Weights of a small GPT-style language model, trained from scratch on English Wikipedia.
Size: 8 layers, width 192, vocabulary 8192.
Each number is 128 + 24 x the weight over the matrix's rms, rounded and kept within 0 to 255. Layers, rows and columns count from 0.

# layer 5 MLP down, 192x512, rms 0.0836, rows 120-146, columns 0-255
[[127 132  94 115 124 135 115 102 122 113 122 132  90 120 107 131 111 113 122 138 169 181 116 100 129 115 104 118  90 140 137 119 117 157 150 152 145 119 129 113 147 151 105 130 148 105  94 128 145 155  99  68 140 150 131  87 129 120  95 133 145 123 131 160 123 114 147 150 134 131 117 148  91 115 145 113 150 173 136 133 128 151 128 109 120 132 104  97 103 147 125 130 103 118 107 131 132  97 145 104  84 125 142 138 104 135 157 129 159  70 121 133 115 127 126 133 124 174 168 127 119 135 136 138 130 130 147 131  98 128 134  92 115  98 153 143 133 153 128 100  97 128 160 117 131 121 144 132  91 135 120 130 130 216 129 151 131 147 131 153  68 145 126 133 151 150 117 135 122 142 141 137 121 126  85 123  66 123 152  91 142 136 143 147 105 143 113 171 103 116 117 104 102 179 149 141 105 134 112 135 144 112 169 148 104 110 128 128 122 104 129 130  79 151 131 128  97 134 107 165 135 124 140 132 119 127 125 118 130  87 157 129 130 161 107 168  95 141 110 102 121 159 122  80 120 104 107 100  74 134 107 118 114 165 148 181]
 [ 92 110 147 139 109 135  89 116 155 198 180 116 151 134 149 129 159 119 150 114 145  99 130 128 131 130 134  83 115 105 104 144 115 114 123 171 109 159 112 189 150 117 119 106 118 138 170 179 136 112 142 133  81 150 139  97 139 137 147 168 115 142 100 140 143 150  83  81 135 158  96 124 132 121 118 124 147 151  95  84 105  92 166 123  98 123  93 131 111 158 138 154 146 116 106 117 149 113 149 100 138 113  86 187 129 132  99 156 132  97 146  77 114 127  96 149 128 125 119 108 122 156 140 132 122 116 130 144 116 130 117 121 102 125 175  87 140 124 126 140  92 107 119 163  96 165 116 118 128 107 120 121 140 136 134 122 100 125 150 102 174 104 108  94 112 176 124 131 139 144  67 100 123 113 175 152 115 107 122 155 159 146 126 115 137 174 131 118 148 140 118 103 129 141 112 141 175  92 137 131 140 136 114 136 132  89 130 148 124 135 162 113 141  91  82 119 140 124 140 162  81 161  91 157 148 120 112 116 133 120 152 149  80 134 147 109 120 144 106 126 139 129 137 131 124 130 109 142 128 136 148 138 127 137  97  77]
 [135  92 103 118 105 175  94  92 108  98 132 162 137 164 132 180 170 111 143 150 124  80  90 181 129 136 121 105  73 140 125 120 123 145 135 111 111 133 129 120 116 144 125 136 110  92 160 155 133 182 147 131  99 151 124 111 127 105 131  87 116 131 117 103 109 128 107 126 134 101 112  91 138 174 137 161 113 120 133 159 129 108 143 132 116 158 180  68 125 114 139 124 117 136 130 121  62  99 103 172 144 151  96 135 148 138 102 130  96 112 100 125  97 110 138 118 149  82 140 118 125 156 105 117 147 105 113 121 131 100 134 153 109 113 139 111 119 117  91 115 117 129  82 118 117 105 173  88 145 147 174 103 115 111 148 122 140 127 130  91 171  94 113 154 127 159  57 169  96 150 192 154 116 131 102 122  65 104 127 139 130 152  93 135 138 105 127 149 178 114 148  94 144 133 172 147  96 138 163 134 123 140 139 146 186 148 137  98  84 151 142 140 163 144 125 163  88 117 112 115  89 132 121 105  63 145 121 125 179  81 164 121 147 130 148 132 154 183 124 114 132  88 134 152 141 169 136 129  89 146 159 138 130  85 125 143]
 [162  69  92 116 135 115 130 164 111 128 129 107 144 111 129  99 165 115 143 143 155 131 146 165 112 117 158 120 100 112  99 108 137 103 124 126 114 130 109 124  86 138 168  89 127 110  95 108 108 126 130 108 168 145 143 135 129 140 124 122 129 122 139 139 123 118 102 124 139 101 148 119 109 107 159 147 165  93 108 132  83 133 110 146  89 107  95 161 125 129 129 108 121 114 135 109  98  97 133 125 162 127  88  93 127 160 105 130 130 105 130 152 129 130 146 121 127 111 113  95 139 142 141 105 126 134 140 137 121 114 136 101 105 116 128 179  90 111 117 115 135 120 152 175 161 158  91 127 158 157 155 149 139 122 141 115 140 138 155  98 113 127 103 125 137 115 149 115 105  85 130 129 131 126 147 130 143 157 159 117 153 137 100 116 128 108  92  92  96 111 114 128 116 114  99 147 130 120 137 114 152 142  92 111 160 128 104 137 119 134 118 148 120 110 107 111 144  92 117 111 105 145  95 108 105  75  80 132 151 131 106 132 119 141 128 114 135  84  83 144 156 132  90 142  95 202 111 123 103 135 116 113 184 123 148  99]
 [126 142 151 134 136 122 143 161 139 140 118 142  69 143 154 115 107 105 119 124 127 135 124 140 130 114 152 102 161 144 157  82 146 148 153 106 132 124 117 156 139 157 128 149 102 165 134 146 138 105 103 156 148  78  85 149 163 107 100 133 106 125  72 133 103  65 115 109 147 154 133 103 139 130 118 110  85 116 123 142 144  93 165 149 127 100  88 163 136 113 107 105 101  98 103 125 126 103 138 117 142 153 147 104 137 137 107 130 143 102 133 139 116 148 124 146 130 118 160 131 152 117 129 116 158 140 172 136 129 112 154 140 130 112 195  91 153 154 131 133 104 116 136 110 132  96  75 167 120 130  92 119 167 139 126 120 116 143 139 110 145 151 124 127 148 144 136 159 167  87 138 181 124 142 120 118 146 155 142 141 113 152 139 133 141 116 109 112 120 140 145 119  99 152 102 129 142  92 120 139 131 109 151 196 145 137 116 104 121 115 145 125 171 119 149 145  71 142 110  92 110 124 138 183 183 119  97 123 104 100 123 115 138 141 103 155  88 157 119 111 102 174 120 145 151 142 114 129  78 140 137 148 126 146 136 133]
 [142 128 174  90 149 137 145 105 137 128 135 156 142 153 129 137 148 132 118  81 118 141 185 151 150 178 127 122 143 101 117 143 141 104 123 110 159 103 168 132  70 134 150  93 130 150 152 115 100 124 169  76 110 148 125 111 147 108 144  91 198 103 125 161 140 144 114 134 110 173 160  95 156 101 157 166 127 107 125 120 114 164 159  98 130 140  97 139 124 140  86 173 154 116 109 123  87 112 135 107  77 103 121  73 107 145 152  87 103 125  95 182  61 130 100 119 130 126 129  57 146 134 111 118 144  92 104 123 128 129 142  99 137 114 107 136 135 138 116 158 165 133 108 141 114 121 140 118 112 111 121 166 159 123 106 137 158 134 120 175 174 123 159 169  69 115 150 146 138 161 111 141 125 135 120 161 115 100 156 161 129 167 117 106 135 133 140  91 135 162 103 112 164 113 139 113 103 122 120 146 131 120 150 144 135 144 118 116 124  85 119 120 122 165 118 127 100 136 130 125 135 149 126 157 154 160 169 117 118 139 159 130 112 114 122 105 167 115 119 174 118 148 129 115 145 127 125 143 106  88  79 150 127 123 135  71]
 [144 102  81 129 139 139 138 130 142 108 113 120  79 146 129 122 114 113  88 168 122 154 138  82 137 128 137 176 104 114 115 143  72 123 159 132 120 100 132 157 122 123 121 133 128 139 142 177 155 180  98 136 143  99 101 145 119 157  97  94 138 100 149 119 112 110 138 132 139  88 132 166 122 103 123 153 122 178 116 120 147 118 148 120 120 142 106 101 158 129 129 145 137 129 126 154 117  93 155 119 166 121 117 174 168 100 130 119 147  98 104 137 164 101 123 131 120 123 123 167 140 130 114 146 114 152 124 116 134 130 163 118 109 164 127 110 103 138  61 156 146 143 146 132 148  96 126 161  99 115 164 158 117 104  99  98 153 133 144 113 151 144 119 101 127 105 136 155 108 117 120 120 112 129 122 116 128  89 126 166 125 100 203 101 158 135 168 134 133 117 127 136  80 131 133 129 121 120  64 149  30 140 125  97 145 113 152 144 133 114 115 112 139 105 126 165 165  94 152 124 114 152 141 105 102 131 145 163 137 152 156  93  96 167 102 143 123 136 107 124 171 124  96 108  86 138 122 123 101 124 156 105 142 145 135 159]
 [142 141 156 159 123 193 112 163 170 123 103 139 122 159 148 102 119 130 170 141 106 121  94 128 134 114 131 121  77 132 110 148 122 143 125 117 142 123 134 171  84 155 178 102 122 164 149 133 109 116 131 115 148 136 149 115 173  80 133 132 168 140 115 118 119 112  92 133 120 159 125 150 157  87 108 150 163 120 137 143 107 134 157 136 141 124 135 109 124 137 126 108 104 145 101 120  97 135 131 114 133 137 130 139 141 142  72 116 141 138  90 141 107 125 130 102 132 130 126 103 128 135 148 114 138 133 129 117 165 104  87 135 148 162 196 163 137 149  97 127 152 132 160 178 156 143 146 157 148 137  94 160 134  96 147 123 122 117  94 140 109 102 105 130 116 142 148 156 133 130  93 150 103 130 127 126 152 100 115 162 150 131 127  91 165 107 126  97 104 121 120 130 149 151 118 143 110  89 132  99 123 122 102 104 111 110  74 115 139 135 118 139 108 164 146 105 179 153 124 176 117 140 109 111 156 118 139 112 137 135 108 123 127 167 138 157 150 129 136 108  95 145 126 133 128 101 115 109  95 162 117 141 120 118 142 149]
 [145 102  75 118 141 118 150 147 105 170 124  90  96 163 114 108 163 127 114 102 125 106 111 101  77 155 117 143 132  92 143 137 154 124  92 150 151  97 130 144 143 127 132 133  89  64 128 131 112 134 158 166 151 147  86 171 138 143 115 133 112 141 120 103 125 141 155 169 140  85 130 154  95 136 128 177 109 136 141 139 168 119 107 122 115 114  90 149 139 105 152  98 100 114 130 128 148 164 169 145 126 139 129 133 119 122 129 152 138 129 127 131 133 149 166 158  98 123 138 163 110 143 131 130 137 108  92 121 181 170 155 159  81 118 164 140  85 138 119  91 140 160 126 106 121 119 125  94 105 113 129 107  84 130 152 139 133 133 149 141 110 128 131 141 161 120 135 123 142 136  97 115 159 138 159  97 180 146 124 117 173 101 107 158 126 125 130 106 124 106 117 136  82 138 150 133 130 164 131 140 124 130 156  97 148 158 123 179 101 173 148 148 107 133 152 143 119 144  80 103 137 164 178 158 137 155 152 120 132  43 100 122  92  94 124 158 110 133 107 125 122 141 111 126 121 107 145 107 150  71 185  90 156 148 121 127]
 [150 155 103 137 144  82 152 141 159 189 106  97 173 119 158 134 149 128 126 150 152 134 124  92 149 113 107 124 134 126 138 160 141  97 126 132  88 104 132 129 128 113  84 126 124 121 126 143 104 129 145 167 123 129 134 145 127 162 124 110 172 124 101  79 109 131 110 146 160 121  89 157 113 105 123 101 140 121 182 145 145 157  93 109 109  75 131 133 165 110 125 105 115 159 106 130 116 156 172  92 132 138 147 110 133 121 141 100 140  87 129 140 121 165 109 103 131 129 158 120 105 115 137 172 122 151 113 139 114 172 120 146 126 133 112 149 155  76 142 135 143 140 137 154 153 107 130 165 174 133 181 148 115 112 110 110 162 138 175 148  92 130 110 161 144 117 133 123 101 148 122 176 104 133 140 184 158 107 108 116 139 131 126 146 110 154 153 141 126 107 150 174  85 118 115 148 131 112 151 119 178 115  72 132 114 128 127 139 105 104 128  96  91 125 137 133 172 123 171 141 127 150 185 144 132 106 141 149 148 145  83 118 115 123 140 166 146 121 120 154 141 132 156 117 125  88  71 112 156  79 130  90 142 120  56 157]
 [131 127 121 163 136 154 100 141 110  79 130 144 146 160 138  68 143 110 127 142 121 122 129 177 123 109 138 103  80 145 123 139 145 108  98 116 147 130 135 122 185 134 128 135 138 137 157 159 113 170  59 126 117 125 137 113 150  91 106  92 127 127 130  93 138 130  91  95 108 150 100 155 129 111 102 102 163 135  84 132 136 134 157 133 151 172 132 129 139  83 128 131 145 152  80 149 122 142 169 144 109 113 122 150 170 161 112 105 143 192 130 160 141 121 148 123 124 179  76 105 134 137 129 143 158 152 126 115 144  90 127 138 176 129 119 125 105 143 133 117 122 128 130 122 128 103 158 129 130 124 105 125 142  68 121 125 154 114 107 123 121 124 107 185 131 148 146 162  91 134 140  97  96 121 121 154 126 116 147 155 110 104 139  99 147 130 129 108 110 121 106 102  98  74 121 133 136 114 124 135 123 106 176 159 137  96 125 118 136 107 127 144 149 214  89 152 130 113 139 107  93 151 101 135 137 101  88 133 129 108 144 122 112 147 142 132 126 134 166  95 116 155 150 110 158 108 138 132 128 164 105 147  91 110 138 112]
 [148 144 119 156 117 130 109 155 113 150 125 112 132 137 101 142 104 134 101 130 164 105 132 135 141 109 126 135 137 120 132 123 108 134 125 124 147 158 164 143 128 116 126 135 158 109  90  92 128 108 164  81 110 137 107 119 148  98 167 108 109 104 139 145 109 108 148  91 142 159 118 104 122 108 174 114 129  89  69 146 122  78 103 102 128 112 175 107 122 126 156 106  99 145 151 119 114 130 128 123 120 132 128 143  69 120 129 110 119 107  93 109 107  99 130 167 122 100 136 143 129 131 126 139 162 126 126 150 117 134 187  96  95 122 143 154 108 112 147 137 141  99 116 122 125 138  66  99 144 122 165 117 145 121 116 101 116 133 109 101 132 141  99  86 124 130 126 140 139  93 107  99 113 130  93 139 155 101 115 142  91 119 145 149 131 151 103 150 125 117 139 123 109 173 114 129 116 158 116 113 129 147 128 140 159  93 112 131  91 144 145 154 127 145 125 122 115 114 113 134 158 128  90 133  86 134 102 120 156  80 162 162 108 153 166 165 101 103 131 137 143 118 106 135 166 139 112 120 137 119 150 103 149 128 144 108]
 [178 111 122 134 142 143 166 119 143  89 167 129 116 113 170 131  78 172 127 157 146 151  77 193 127 116 132 173 143 125 154  93  85 122 130 121 158 165 120 116 164 153 110 129 120 147  91 115  92 124 103 133 122 118 159 145 157 142  93 181 138 142 108 102 102 132 160 107 102 100 165 120 140 128 151 138 146 126 150 167 114 174 104  86 165  79 133 153 125 155 130 177 159 121 117 140 122  73 133  93 173 143 125 159 111 142 136 131 111 178 172 138 143  98 137 145 132 132 129  91 133 146  94 101 151  96 105 128 134 151 122 128 105 128 150 138 111 118 132 163 139 124 148  96 145 155 119 110 149 121 102 100 117 112 135 136  78 138 154 146 123 149 141 121 160 126 138 126 128 149 152 163 127 123 137 150 152 125  87 105 178 127 117 145 125 102 141  83  63 104 148 141 116 124 176 145 130 147 169 129 129 124 113 119 124 179 119 100 125 139 142  89 144 142 163 132 107 148 127 119 117 123 126 116 116 112 109 135 155 136 145 135 135 123 152  75 152  99 149 122  94 146 127 104 162 122 128 122 151  81 130 133 145 130 126 120]
 [108 126 105 117 113 175 123 176 131 143 156 141 119 138 116 145 105 114 150 100 106 175 140  97 113 127 129 143 159 105  95 124 152 118 111 126 100 100 121  82 130 106 104 130 120 114 115 152 114 137 124 139  96 126 102 109 123 127 159 119 148  84 154 141 181 100 126 122 114 125 117  99 133 124 147 166 151 131 124 164 133 156 130 107 143  83 123 133 164 123 135 113 122 120 115 149  99 135 109 134  98 144 143 129 145 138 123 143 130 125  89 103 114 158 124 113 146 120 132 129 115 127  89 116 132 111 147 129 126 140 127 127 129 151 118 163 110 138 124 232 147  97 160 138 166 109 115 127 139  99 104  61 116 125 115 146 104 149 150 111 129 137 152 141 135 108 117 135 171 135 149 126 148 172  89 117 132 122 142 104 123 152 143 121 133 113 114 104 145  97 147 137 182  93 136 128  99 108 151 129  90 111  90 118 143 155 161 144 106 114 114 155 141 147 109 115 141 128 107  89 130 115 129 147 130 133 133 109 104 147 128 123 108  84 132 136 189 150 126 131 123 108  89 102 117 150 139 146 172 104 140 133  65  91 101 124]
 [135  97 139 157 158 103 165 161 131 158 102  72  94 143 150 132 133 142 161 121  73 131 142 129 112 175 106 114  84  91  97 127 124  84 153 177 167 171 142  89 141 179 155 108 135 123 132 117 138  89 125 109  77 119 125 199 120 146 123 112  73  97  43 137 117 128 180 143 102 100 148 104 181 132 152 116 140 127 189  61 111 102 137 121  82 115 119 100 164 155 129 140 137 131 115  88 141 105 121 174 143 139 105 130 106  50 159 175 199 186 145 172  87 131 123 151 127 113 179 181 119 168 106 107 124 147 152 107 114 131 122 192 107 100 139 134  82  95 121 132 157 185 122  49 162 114  75 143 130 125  55 155 100 122 137 181 169  93 117 102 100 159 135 112 117  57 177 104 210 152 167 143 146 121 118 114 153 124 109 122 170 136 116 173 132 103 124 160 103  75 177 151 129 124 175 118 141  26 164 117 126 138 127  78 145 128 166 151 155 148 153  90 120 128 131  89 110  99 108 126  92 125 150 120  86 160 104 180 108 152 201 111 186 147 118  90 116 103 134 134 155 124 128  60 173 129 146  65 112  80 124  67 114  75 103 127]
 [127 127 142 155 125 170 143 120 110 119 101 142 141  99 140 166 144 121 130 151 113 148 109 146 149 139  93 135 129 113 104 152 147 118 146 102 152  60  83 156 118 102 156 154 135 190 136  84  94 108 127 152 166  94 127 135 138 124 152 101 192 124 152 108 122 142  67 116  94 121 132 134 105 111 136 147 150 143 108 132 128 140 137 124 123 175 137  93 117 165 138 147 146 142 155 134 148 146 112 132 110 124 136 148 116 158 138 134 122 132 135  91 153 112 114 136 133 157 124  95 117 142 172  90 118 136  87 122 121 116 156 149 129 121 101 118 125 109 129 128  74 100 127 165 115 121 112 144 111 127 130 119 118 132 160 129 161 141 111 147 144 133 134 131 128 136 117 115 135 102 162 101 122 104 108 114 118 113 121 111 135 124 134 124 124 120 112 122 137 175 146 141 131 134 157 130 165  93 143 116 139 153 142 124 103 108 106  35 104 123  91 136  34 130 118 159 144 106 124 169 117 160  72  90 152 124 146  97 116  75 119 147 142 140 154 114 156 147 120 144 119 163 142 141 141 130 104 113 138  95 115 110  97 129 127 162]
 [128 152 146 134 109 136 109 164 136 145  94 138 138 142 128  99 109 122 131 124 112 126 130 124 146  96 132  65 159 138 132 156 143 151 165 137 171 136 155 153 103 101 123 121 165  63 126  90 142 135 132 179 140 157 128 143  95  99 116 106 143 100 154  73 129 173 132  93 146 151 130 103 112 131 118 104 145 126 122 107 156 107 139 136 128 142 102 160 116 145 129 115 139 134 119 123 129 152 101 170 116 115 127 139 130 120 145 125 127  96 187 152 161 149 118 154 151 130 113 122  99 127 132 124 155  97 164 174 115 140 121 119 161 127 124 111  75 138 141 110 120 142 116 130 138 137 142 116 108 142  72 141 125 153 166 120 117 117  80 158 129 139 170  74 106 142 180 135 155 134  91 146 108 120 162 138 142 155 142 114 133 135 125 149 141 123 108 150 143 141 138 107 182 121 117 146 119 107 109 140 112 109 105 203 100  86 122 143 153 135 140 144 115 138 108 129 135 121 163 101 130 134 139 112 146  74 168  92 129  91 136 117 131  69 147  95 139 138  96 174  77 114 154 162 119 138 174 133 126 129 120 146 111 107 122 142]
 [136 138 174 105 153  82 132 118 118  91 111 128 148 122 112 116  84 134 185 132 154 119  91 136 123 122 130 116 144 143 122 123 130 120 109 157 135 129 183 115 164 126 119 125 143 123 107 135 108 130 112  95 135  90 158 152 163 139 143 110 137 102 145 129 174 139 131 137 130  96 120 101 137  84 118 139 135 159 170 128 121 143 132 119 126 190 127  80 124  95 114 125 150 165 160 124 107 103 148 128 125 160  85 134 125 123 165 126 113 126  76 141 134  73 156 167 112 121 121 158 141 124 126 137  93  85  93 128 108 155 143 192 130 137 167 174 112 103 169 147 158 138 148 102 156 109 122 134 146 154 153 139 106 129 141 149 137 115 114 154 118 123 120 116 123 127 126 141 142 114 151  92 137 121 149 159 124 116 160 139  95 136 122 136 122 101 125 119 114 137 139 113 113 141 135 134 132  83 153 106 124 154 142 138 148 150 102 119 154 128 145 104 145 139 128 139 120 137 145 126 123 147 108 118 111 157 170 112 173 167 145 110 153 173 100 127 129 100 124 162 151 110 100 110 114 122 123 143  96 141  93 104 157  77 141 150]
 [158 139 125 146 159 146 125 116 126 101 158 119 140 136 120 162 155 157 133 163 123 118 105 162 160 142 128 134 155 135 161 112 154 166 171 135 111 123 161 140 141 127 131 123 135 135 108  96 144 133 131 145 102 116 129 148 129 108 120 127 113  98  96 148  89 147 112 137 130 140 120  97 118 131 162 136 126 137 129 130 119 159 119 115 140 105 135 126 114 156 140 150 176 171 157 131 114 124 136 147 152 157 105 144  95 147 156 118 157 141 123  95 149 109 133 107 105 142 135 127 128 148 131 146 102 104 108 125  87 142 150 134 156 157 130 107 115 130 152 108 154 145 109 149 129 126  93 129  98 136 124 146  99 129 118 121 128 127 111 175 164 170 105 182 106 113 108 138 100 135 192 172 121 169 138 179 106 117  80 126  69 142 149 119  87 103  80 132 103 106 138 112 132  98 143 149 122  63 151 114 188 126 164 110  99  85 132 126 169 105 103 101 125 162 108 131  96 142 148 165 139 138 139 120 100 140 111 106 169 110 120 162 148 165 149 102  76 150 116 101 126 150 146  83 123 102 128  96  96 109 124 128 132 109 130 144]
 [179 128  89 120 102 128 144 138 119 107 164 114  90  88 164 135 152 120 106 136 137 127  62 135  95 130 155 123 114 141 143 138 128 116 128 138 120 159 133 120 141 115  90  93 132 167 116 126 136 159 179 153 156 191 114 117  88 124 132  86 166 133 159 126 152 108 128  97 137 139 128 102 129 122 100 113  97 124 125 136 121 159 126 143 167 124 119 120 101 131  97 132 148 144 170 122 140 131 121 108 144 105 165 104 122 104  97 107 132 105 140 112 125 108 113 123 126 171 126 107  97 138 118  82 104 106 114 139 123 133 127 193  95 123 127 146 110 176 125 143 123 124 157 109 106 149 152 123 117 108 122 124 107 102 138 121 121 123 121 126 120 138 116 161 100  95 151 127 146 112 144 133  96 119 151 104 153  96 132 152 157 118 138 164 128 129 141 135 140 201 144 123 140 140 155 115 116  76 123 159 140 119  93 110  96 122 161 146 120  97 135 141 130 145 131 125 145  98 134 124 146 128  91 138 114  97 126 134 141 146 151 121 134 134 140 137 117  98 143 109 123  82 127 126 128 123 138 148 125 130 105 145  79 136 154  92]
 [167 140 114 129 124 146 143 152 143 123 152 134 132 154  78 137 120 107 140 141 124 142 123 121 160  74 138 117 132 124  97 125 115  98 119 128 123 139 185 124 149 165 156 136 146 114 147 162 137 144 151 111  84 118 103 123 124 104 124 128 131 152 105 106  95 131 172 110 121 139 115 139 131 118 118 134 152 120 120 152  98 133 112 160 133 130 116 139 159 139 125 143 165 138 115 135 118 111 140 131 142 128 159 151 134 152  96 133 104 110  91 163 131 155 145 168 150 120 125 116 129 143 111 146 111 127 147 132 111 123 136 109 145 101 159 134 124 130 118 127  98 131 129 128 125 123 164 106 116 101 107  85 140 108 145 121 115 131 114 103 139 138 142 133 112 133 126 120 142 125 130 112 154 139 150 120 145 111 144 125 165 119 103 127 133 164 140 126 119 119 114 135 134 139 145 105 125 113  79 173 164 120 150 145 123 143 116 114 142 136 118 156 125 130 101  98 140 118 130 125 120 127 162 141 109 107  91 133 135 121  82 150  82 104 156 123  63 136 148 136 163 181 140 112  84  92 140 136  94 143 170 132 134 132 133 130]
 [ 79 132 140 108 120 134 139 142 123 130 129 135 116 140 104 131 132 116 105 124 157 116 132 112 135 115 100 122 122 122 118 147 130 142 136 149 104  87 108 130 129 154 144 111 128 155  97 185 135 170 108 164 128 104 134 130 111 135 106 146 112 186 145 140 118  89 140 140 142 132 141 140 145 146 135 132 138 139 159 123 107 140 141 127 128 184 142 130 123 150  84 124 124  81 142 116 115 129 141 115 149 123 121 124 156  90 206 170 142 110 136 144 120 184  84 135 135 140 151 111 120 103 114 151 155 133 123 118  78 127 143  79 146 157 145  99 113 117 132 128 112 123 107 137 125 114  95 151 148 138  96 178 129 141 136 124 140 133 160 116 142 138 129 111 142 148 130 130 113 113 106 117 121 149 121 152 147 160 109 144 142 159 157 125 128 125 108 153 133 147 131 122 120 143  94 199 143 143 135 132 170 157 105 148 112 135 122 115 121 145  81 103 143 141 121 158 132 130 157 102 121 133  73 161 119 115 158 102  80 116 124  75 143 136  77 153 133 118 102 138 117 155 103 120 123 108 150 109  88 155 143 110 124 185 125 114]
 [ 72 141 145 139 121 145 111 151 172 158  88 143 131 143 122  54  86 138 109 141 111 103 126 126 104 150 105 102 113 150 175 101 180 125 150 137 114 113 181 155 154 109 136 103 132 143 152 110 123 143  85 127 150 138 143 159 122 170 142 112 120 120 144 156 199  78 151 108 142 195 148 102 121 143 109 159 122 117 165 110  76 114 162 115 116 103 117 114 135 164 119 168  55 106 131 142 123 124 206 165 155 144 130 122 173 125 186 129 145 163 101 129 145 109 157  94 108 153 151 155 171 116 157 118 169 109  93 120 108  77  91 146 164 132 156 128 174 146 141 126 113  88 138 101 128 133 114  94 116 142 132 153 165  97 110 123 172 104 127 119 174 127 128 121 125 142  95  80 128 107 110 125 119 144 106 189 107 112  92 120 174 153 106 122 164 124 172 166 131 138 124 135 103 128 109 180  93  94 119 142 134 166 109 121 111 121 140 161 117  97 120 110 148 163 135 142 156  85 147 113 158 112 114 125 113 137 156 124 128  66 109  74 128 144 108 105 180 119 118 111  93 165 119 105 138 111 128 149 150 140 129 140 114 138 129 157]
 [ 92 115 106 115 129 136 130 113 144 142 100 101  82  86 142 148 149  95 114 150 167 128 118 149  88  79 138 135 116 116 144 132 116 134 115 131 142 136 160 130  90 130 100 132 173 119  96 138 139 163 116 148 102 162 126 162 149 151 145  95 122 115 114 109 107 108 143 141 101  98 115 140 160 102 129 113 107 140 147 125 152 132 142 103 127 129 128  97 161 122 134 148 125 118  95 148  95 145 156 174 106 125  98 132 108 100  94 165 176 114 129  88 108 141 145 154 137 116 105 204 104  62 158 123 145 135 151 112 124 201 159  90 151 170 125 149 112 124 119 140 149 157 120 112 143 134 117  95 112 112 119 116 116 104 123 127 118 111 123 107 120 160 166 130 113 131 150 116 124 162 136 100  90 130 122 140 177 151 133  93  71 123 131 142 124 124  89 159 136 138 126 133 136 100 118 147 120  90  88  93 163 118 124 110 153 138 132 141 168 124 173 118  87 145 129 116 103 156 119 135 121 166 116 129 107 142 106 106 149 152 136 118 134 132 101 128 122 152  70 139 115 135 104 130  96  89 126 134  98  99 122 124 143  99 121  94]
 [110 147 124 119 121 149 104 104 158 132 141 145 112 111 115 122  88 115 102 149 129 131 116 144 131 105 138  97 147 137 131 118 118 142 136 149 130 153 152 177 140 119 133 103 201  80 188 110 139 106  98 169 135 121 117 137 112 139  99 144 156 139  75 160 113 117 127 133  89 140 145 124 129 181 123 132 109 125 147 136 136 128 141 114 154 127  77 117 158 141 117 163 166 119 144 116 148 163 142 177 106 127 140 122 175 122 127 113 132 148 162 133 138 137 109 156 132 127 136 142 130 124 146 109 115 135 135 149  92 129 140 117 151 128  98 132  89 148 120 129 121 122 131 119 132 128 125 110 161 166 163 124 116 116 158 122 164 110 105 135 115 166 148 121 141 162  95 121  68 137 129 106 121 125 157 165 149 190 114 127 105 120 115 111 129 124  67  95 160 167 121 123 170 168 122 105 127 159 143 126 132 133 133 138 155 103 136 131 138 126 104  96 113 115 125 146  93 157 135 138 133  81 178 126 134  90 127 116 152 132 102 127 146 140 135  91 124 132 125 128  79 149 127 114 120 113 127 129  73 157 144 115 116 136 115 157]
 [107 132 160 154 101 160 127  97 124 124 125 118 136 119 133 109 126 123 134 143 115 128 115 107 129 129 120 115 128 128 155 122 119 114  90 155 122 156 136 123 144  82 114 136 122 185 189 113 149  97 128 121 135 110 125 130  98 183 159 155 143 137 160 131  79 134  95  94 138  94 121 125 164 153 159 128  98 116 137 112 134 113 128 129 125 111 120 127  91 120 135 109 155 120 138 104 121 128 130 132 113 127 172 111 111 120 132 143 136 146  89 159 135 107 175 152  90 157 122 117 102 120 120 156 134 131 110 124 133 139 118 146 110 148 138 145 166 115 152 119 149 124 135 110 112 148 122 150 109 146 130 145 123 112 137  88  98 135  97 155 122 117 136 153  97 130 122 139 131 127 113 136 136  79 145 116 128 152  99 114 120 150 107 106 143 131  87 159 171 124 164 132 163 131 134 158 137  97 142 128 162 126 113 150 139 111 110 167 147 148 174 104 121 158 142 144 127 124 135 139 101 109 140 150 152 128 111 105  80 130 176 136 116  98 124 120  85 159 126 138 159 131  81 115 166  96 126 150 141 117 176 123 160 112 140 156]
 [ 92  82 112  72 141 100 168 169 115 151 116 113 146  76  96 148 113 143 141 142 140 137 142 146 104 161 136 120 146 138  89 120 115 129 133 108 110 151 120 135 141  67 149  87 149 134 133 128  86 163 128 116 141 114 140 150 122 137 130 118 134 135 165 163 153 150  95 113 115 116  94 137 146 119 134 112 101 119 134  76 175 104 123 159 134 134  55 123 138 122 132 165 185 135 112 112 111 157 153 144 158 148 163 142 134 154 141 126 129 178 144 163 122 124 109 129 143 121 120 152 110 118 160 151 141 154  89 106 117 109 148 107 123 121 110 128 167  85 173 110 132 127 150  96 103 133 154 145  85 146 116 110 122 112 169 143 135 145 160 102 129 127 142 113 114 124 115 102 151 121 172 142 125 169  90 116 100 159 117 142 118 143 152 155 132 133 144 156 171 101 161 152 180 137 143 116 127 118  77 125 149 128 139 145 111 132 132  94 122  83 100  95  90  76 143 104 143 117 144 100 122 120 115 131 138 134 139 136  85 110 179 122  83 147 175  77 127 141 111 132 174 120 141 117 116 136 125 153 131 136 130 141  93 104 120 149]]